Weights of a small transformer language model.
Size: 16 layers, 4 heads of 64 (2 for keys and values), MLP 320 SwiGLU, vocabulary 8192, 9.18M parameters.
Architecture: rotary positions, tied embeddings.
Training: a variant of Muon for these matrices, 334M tokens, 10799 steps.
Each number is 500 + 40 x the weight over its row's rms, rounded and kept within 0 to 999. Layers, rows and columns count from 0. Numbers have three digits each. The size before them is the row's rms in percent of the matrix's.

# o: layer 10 attention output (transposed), 256x256, rms 0.0406, rows 3-33,66-96, columns 128-191
# v: layer 10 attention value, 128x256, rms 0.0459, rows 3-33, columns 128-191
o66 137:513490479574510485454488528524464586531480430503529466486490540548532458459523544496502424528481449524525532456523528434478488524549517566454472463533507462523524530563437389460554513511431508
v3 121:601527513407534491500502423464462569532468523524500518466510479514521472461443493462479466562473560491512421504503489454480503458454507447471507458495479444492504505539539496517480500491396523
o3 103:612522508397531483461512487480516524497523528529535555415496450497446520509437434485470504540492596452498444494478483543529486499421495495493443518470512460533496558481529512553525525472458514
o67 134:599519515406526486476520490482499525500516535511528566442517449495457552530458440470477486549468582421515426519488507537498483460450489483500448543477478443504504554473534506543511497462452519
v4 124:438474479529525522505519497533505594452510527472418502544508443440509558502477514442488505488440497529448455470425516472490495520473476519500548507473499509452512468565422488499435483534502531
o4 107:551523471522503524484533515536514606481520549494482494553541416408481531477438520496473471492396467534475493486448508495502501560477524482477525475404511471496486466585429483511475484516480505
o68 140:534515458513511537477520524545495616465521528503478478540552423411504520495440510508472442459403463536471494486455489517504490549467531477480523456413490441494481455565428481534471482493482507
v5 119:512509514499579401554582553514523415516552582433540537590469510535523551557434535526493471461468517484548545509524497482510444467515491530509496467455522497497532468524402542494528528535450533
o5 104:540504508521530433550484487487485435522546530508562548586363518485518472506499566512545509472459464483523481573543487506468472512506522544536477430497478494477549533542397527483508556485456539
o69 132:536517505519539432533496495484469411499533531500554533584383524485540494487483565508531488446473479455546484536566490491473462508492506544520489444486500476511545516520374532514501540490485533
v6 120:489487498474501524581532503505510507445562468530549466424516517469468492527445465466518511447569521518476441448449469536474588451472488485494510523501535495432388509537615513431438437553497542
o6 099:540486498493514500514479503485484518499561526519533500427486480469520516555497490524482499475532482579494478459450450508521572540452476482516508561523502513441389427522561593438458466631503558
o70 132:543480498474536493526478514488509519508529539523539511437504480474488528545463473518476466499541475561475484473449453484527569514456496492463504557549515498442389424518554575434450479629510552
v7 119:546457504540533457440528458551457449516436489526476522452578530490510501544541504494524512450578566541515541529466503414449512520509437486454485535530505477494563491531468522487522442552485503
o7 104:490480502529535451457515491538419399514442476554503503485598518531557468524448547458494562468583588498548525566503508422503587508427544469475462499481498491531502490510467529504516443517422519
o71 135:495482530516504465462514479541436358522453495578519475464607526523508490529473518484499546460565604502519534568500510439495594509454515496469460508484499498506540494517474497488511469491445511
v8 117:502514498497474441448541380487444510481505465467424450454578509475428443484507471487474445548501436525505458579545487482497466475509474563536511525487505498520446485487529521565559505517467522
o8 099:476499459535475426512523426455433546474512456526509448470574467481429453509484510512540462567534465474518487571460525485480466483536486532499468526468421502492431529550521544576564525541425454
o72 129:467507456498467453497521408433442562485536489515493408468585469477420434515461525495520449545493482460536501579459540480447477460531512526488466506453433482503458536534501528586577518527478480
v9 120:514480558497516507491481477551421529545487483522444399473517567540607516499517523477492498482455611514530541512447517440521465494435495545466521515459505432483499554473469524562500563550561463
o9 103:499457533508526514511482504540433507527522492545489468522522557507540446465545524515482514470439595502555490516510530498531538485386525535481535549401480498462499522515533532535487516556521522
o73 133:488477558512507510495495465548439502513539495546487467518517557474561441459532513508478514434434610496508514496490557479536533489385546543463522549425469480435551521535557524524496528545531504
v10 119:495465510504526556545521465526563560481478516554435440496504501486466524510550526479518495509492532451508476558440542496522536488494457519461526521546578546442567467492512497466514529432483570
o10 097:553445459515507556550485501498653609509479549518428474531448471521513509518534540502520489510486516501533463472444467498525521416494526551466497498520555608456509520489423545452494477511437555
o74 132:556473449532517525526549522489642580500471539511471436550497476499505496482517522501532479533499509484496449461473459475556532418501510560468504520516557591460535531469430527480505492520471551
v11 123:519511534484468547463462515521444382552509483567471507479516476490502549459464555507477413533540485540472540495475474560499470523558552510525518536442509475500486461550497558540469398501510504
o11 099:528470528460492558505412485512511408544519449477533514443480478528501562499504539486566412564539515517511569539539503546439443510542520487476489571476570524498475476568533499515439404484492533
o75 131:533481520471504570508413484494513397546501485459507515432517462513485550501499524496561410558515535527498564531560535538451451513530525501491505575480555511504485462572543501532443408469487516
v12 117:562504524485488597437429534478503430570478517527507411479442531532394486561464469479541456517515563451470544444485486484516445476444497485462523519467508445485494455529473529471491511486532477
o12 093:516477496454503560450484498414516431526495544511518422505466512477397566557499471501542444512566542493466525451517473450512441489489500471450499486475506469512509510537407546489600546496539486
o76 123:535491509463505554457469495432515415513496524532547452497417500466398573551491461484569441531592561483473514429494468491503468500484494464462504503472499456505532504552442569491600527462516481
v13 117:548419488521523526414498473449530520488488497462516502474488444592529496488530511504510485442496587462542498485549399557537502525471472544479542539511445492523496483478502572454480417476493500
o13 099:518439482529553500431453541475525540481485477462535496451511489537491466466479508537481516445441584483561448518477452533610546477466505531456522569514491508493512526475523522506514373467462465
o77 128:526405475489518507446473548471512534514444479447534493475501503539497460464498490545506534451422573447543458551489460536598518465473481529455478540505474500493536509444484510470495353467453475
v14 124:482490504529481521604434562459508475482480513545601466525511433505483530500513588489473453533518537536550510512507527474495405491458465464484524526435523487482517461558426524480541505486505503
o14 102:517547518530488518573482557492512497517483510542554471518537513608449479538474664521481450583507514494491515479478531496517432499485473452499487531443533404523471460524476544505510544506513468
o78 128:499524514513470528576475573507524524525468499555545443527516483594459470552445644527490444583516551493481532479463515487504437521448488461495492543467544416527490457537481547476498553525516443
v15 119:525463527533473473465495473528515523465457423475519555492475584496545506516542518523458531575486550460456583467470513507460476486545475453516528519518470501526518487519488514548473469583452468
o15 098:557502553502439475469525496527526538468463458430506587458500513480542504545480538531437520563555505446478592439525458521423537508499497443521526507516466491557574489471475476531507458521497451
o79 131:529508552497428474480520490505521531479456449435506616440507521500518502551501559525438520560540527462475586463540468550422523474529510455533522508517462527556579519478470469522501462541514458
v16 117:534479521415522500464521465513495477451561446471515503556504484514451442541458436524509532521480528530498490421527447449497532441486444457513478572512538449528484517578461507514484487478548455
o16 097:497549471505530522458485501509465501441520462487524517498502552523469461510425453475538544546530490544496465452517403449508541488548515491479447594514495469529440532523485499534499450466564452
o80 131:517545495521548529491514485523460521438513470504499522518501512511472467494410454462542522546521494559478462429513402434510539475522491511479463615499473480533442552526469453542520442454558467
v17 121:446510562452535445451490528452447499466560556478482534488490543478438554568515477467468527518585459437470557461569529479526534538453492534494572458476545501545517447491522519526443504439455553
o17 107:452493538469509407446469525472453488492570526451526525474494548495439510573523475527553548526521487442497505500546546510527555525475503547516574429488486471466467452470504522557438435448451536
o81 134:445471543478512443469483547486456479462566530446504514458489548500416557567536471516542547539536484450469505490581552492508536514461504552523592426486509461506449446476496505563448438471449516
v18 118:495514514510453508435500547502435467547469424455543461532482518494443507508451472552539468449489505512518427544500527536461480558478525566532470492476476489438508524481523472568491476505468542
o18 096:518510504489422484518472510503424475558502427522527455523513513497449492500517482505507510495502484549510472546461500542471500521480528575489454485471500534388494563473530453596465540499435524
o82 125:533499489503409486490455546502444488540471445560543464532524515510463512496480490475488511480488505515513470554496469540478501522488498577507460457482528534428480547480539415592512505506444538
v19 118:517473514544551486486466438503487509420490556459508529480495620508526543547486493515490446565504491535487427465474447499572440468379554507537458471482525465422555479454494532528490492501482546
o19 103:539440489538536491517502466494430511416524536523530465508513577438511509525476506545506512527530491460527474469521435459569499521433537507556466474572439508402555478478541496511504435502523531
o83 131:551459470539549529525501463492438528429556555512506471445506608448499520529506526538503518536494477489496463480511444491554469557442512504529477466547478497395546489476504497495511446510517543
v20 119:449451515525490533508471462485591440518486451495454496444529507591450546491468492487525516390485451467481522542519495481499518460418559556561472514518477481446537447571554588496547529473540422
o20 100:459510524489510521494497516480554431516456439492437497424500522534443545525486490528573555380481456425423430494566510478490505496433483557545467508488456515510545422481489527513546483508537416
o84 133:486517524487504526496487500480574406520441407528449493405486518562423541528465522520569516387496456441435467487564500495489481535436519559550474518499441522505544430471500529520559498513523425
v21 118:509532466434538542530488498462498417495472500428488482563569482506462493483479482529480548547533452467444469478422504435531392556468476469501491535545521561509531542474510505522488446447397530
o21 099:460535518436522508456520529491491435529490465428397510501536492501497521519515501472449535552554438526495464513449520490559413503494493489485535531546500523469533491518490524525458489491412514
o85 129:467531506447505515467498511526488424528523487449376538500532506506461506508508487465454512544516424526508486516419505488555423480481497502478557539547483544512555491528512505526446469498410523
v22 117:458538525474520555568532427531442492456528503519437536525512441563508507530589515580537486498476547539514438486477427555456468435498443477524499534512460518520565541572442539534432462474506490
o22 103:461546592487482544562469429509465486476578483487422564524491498553478529453582531489502526534490505521548465494479465560477483465441505474538465483515427516478507456587446487541396461556502544
o86 127:455546578481487569523487462502467482517574502476434539526496493546514521449594528501503503522481543514557442472498517542471474463426500464527492454538440502474534480582450469514372453528531531
v23 119:458547468504478518492451493493524567453495509472514494503522455479495435441420415499499487485459462541523520478486490513515488484504496516496468496527530476564513507462478622497505492526458570
o23 101:422517520519499464547465482484544538466445531484535510493535478495481477457437395499459537465482472503540493471546501546460454498514492422543483496565502513521493564431502592528539439558476546
o87 136:403515503503478491541473469469533530467450557482544501509526477492478464446443410515481526448472508528536508466535517571423483492490496465533481488542502513497516563454489569515542429560456573
v24 123:448568458481433505436489457500551456500501513526521527439419457460482413573481458502531460552540465547456467441538513456473478486546471511474543537477522499428506491485436515472570513434488497
o24 103:488510513472483515510524460493476490534494546551485500488427497457469469579527478565531456567512418559457476422548488422484503501541468495437552540442520501396539492504394464458516456449454495
o88 131:470510514477451521501526475496489495536502557529484519488420504456496453577518485558540460582515425548463474425556473417503489482532454512447536521441524507405538500491412474454520472460452508
v25 119:490489553475491548495498514536444508425474420494476527561532453531525514552471434482555462558473523478518552541558461406456576548446520527531435465503493483471422490482509491489461468514505478
o25 100:485458517489539530445513508516476472431444475525469503547530466463543575497412463475506447534471538474489607466542480444449548509480516542551490451553430482487491517449532470521420484498483466
o89 132:497493499515520519457524516524481480424462467523480528563524452469542537493435470484528452530480538477501574463554493437416557506472529545535495468558454497489476538452539485504438451481468455
v26 121:527592526593462409519578526525494485484396475466524523561558457558502433535448482562465565553451463456523478479452562529520474534444484479463521552508451520463476506521509468507515494469536553
o26 101:480534492553466413536491551599501526456369554514485518555527498602528503553456499567445510580471457472516476444452586503491454515476516514471508537557503548480479482511499479536552408453563558
o90 135:465524499530463388520528551598502531484388557521496521559517495580512516533453486574425503601486452481527484457460586509520460510456506500479505539565484539466509481511504483555542416450572564
v27 116:503505499521544464468530534531503522493563449557519473474503497503453467502491531465488460520452497541504504467512578519521510530495498457539499451504470551506462469482543446495547500455562552
o27 095:606495479526474521479549554575473511463540501429542421515498448532484470485429526503485434496406491506531538512502512477526498552501512473560511503495552524542505415428598472498537489508498534
o91 127:616477508511448552482554571555450477482504497445529437511511463531487496491434508456484457510431490545527514504520497464530485566460493483573505487520583520539450400436590469493545476504514552
v28 114:508564500471477468479463519508506520479588500479531496551588495569447480547532536495528439512545516518470532466468547508474453552538477423460503484441461489477546523478490466501560476499516449
o28 099:543530535450477451509422521514539478432513500514518499541528481539483436538551549494550456502555505496511574455416527510473483574539521485530472475451432557479512505464570478478554498439483521
o92 131:541554509469499437477489507498530478428526493509503483556548467519460431528545537478550439474572504508499568423425541495448479556533507490511514484452456568497555540434576475475570490432505502
v29 115:402541458420524470464491467531434475452483464480502529456492479506518449489501544510476437543558493483518465455533575493548472490517524495515528544497491564523490467524483469518425488441486516
o29 097:490487444459516470470473505506462390513534455575455535455465443474422464465500563499447483562549445493514519409422547494513478545559531542522504501484466566504425549494497520516459530475508523
o93 133:453499435486541463465496469477465398481490439572476540451464441451443489492473563502470445531541446494484520408443563523509503547539533515507519524452499548503467550468490485518448519465497515
v30 118:455486433447455494488497547489498521551475423519522516466548518500511522497510484479454497515485549544524467501511530444500528462479539447466451567505467481516502444602586468556597450556520489
o30 102:477432435483472484451526570502482511511425458551495522443578555470496578461543455464439454514570527560490477465527472442526485507483489490516423527557436501508537484537573471528561442536535445
o94 131:458437457470447479445525545485489484522434444537508497435554557467521562464575457458475463521549557588483476469526479452524484503460507503517436538547427490473516492535569501515577427524517441
v31 121:559457494504529578535474471584471513504490466543460455507447451480501488579484536537470604451505475531465456516517485451537481521457496524601470419468472518559500528538557552474537565474446511
o31 095:596495495504506496527494513550494511555493462537488413541414467536541485571522452556491518452503556529479449505505460486568519542505526554600504448465441491565522560589475606540541483523501486
o95 130:600525500519503513532501493556505513564474480527473426527437462535555505591493468540487516452521540537486442492522456470538494547497503560574495438466426484562506543582475594542519494518528499
v32 116:466459512513481593550517566453484469495503554523454526469536526507466487470505528529494471460533462438477513461463539442488427462484570473513489476557513526478448487439562490460493518479562473
o32 099:440461483484503537524502522502509481458506520510508480537531516527565488480482467476491513471567472444460521489463545493550458415475482464447451461496510542511425470486499420487477586477566484
o96 131:430458484501507520525504514492500475456515499520497518528525515537508536463488475476512515483560451454450551475483523489555464412492466472459474470503473547527444473488504432498484581509554477
v33 118:532534504522527495412593560518445440518519534537501543547512499488519440523543490479492568497468509533514486461479497588515492530531485474513523535491531491502511449535563472568503521497476466
o33 099:560546532481503526429544553558424426535531584565471475556528454472475497529491493529522570541466485537498488464485464528508549528551463489500512538491468520561487443498545509594481524514448528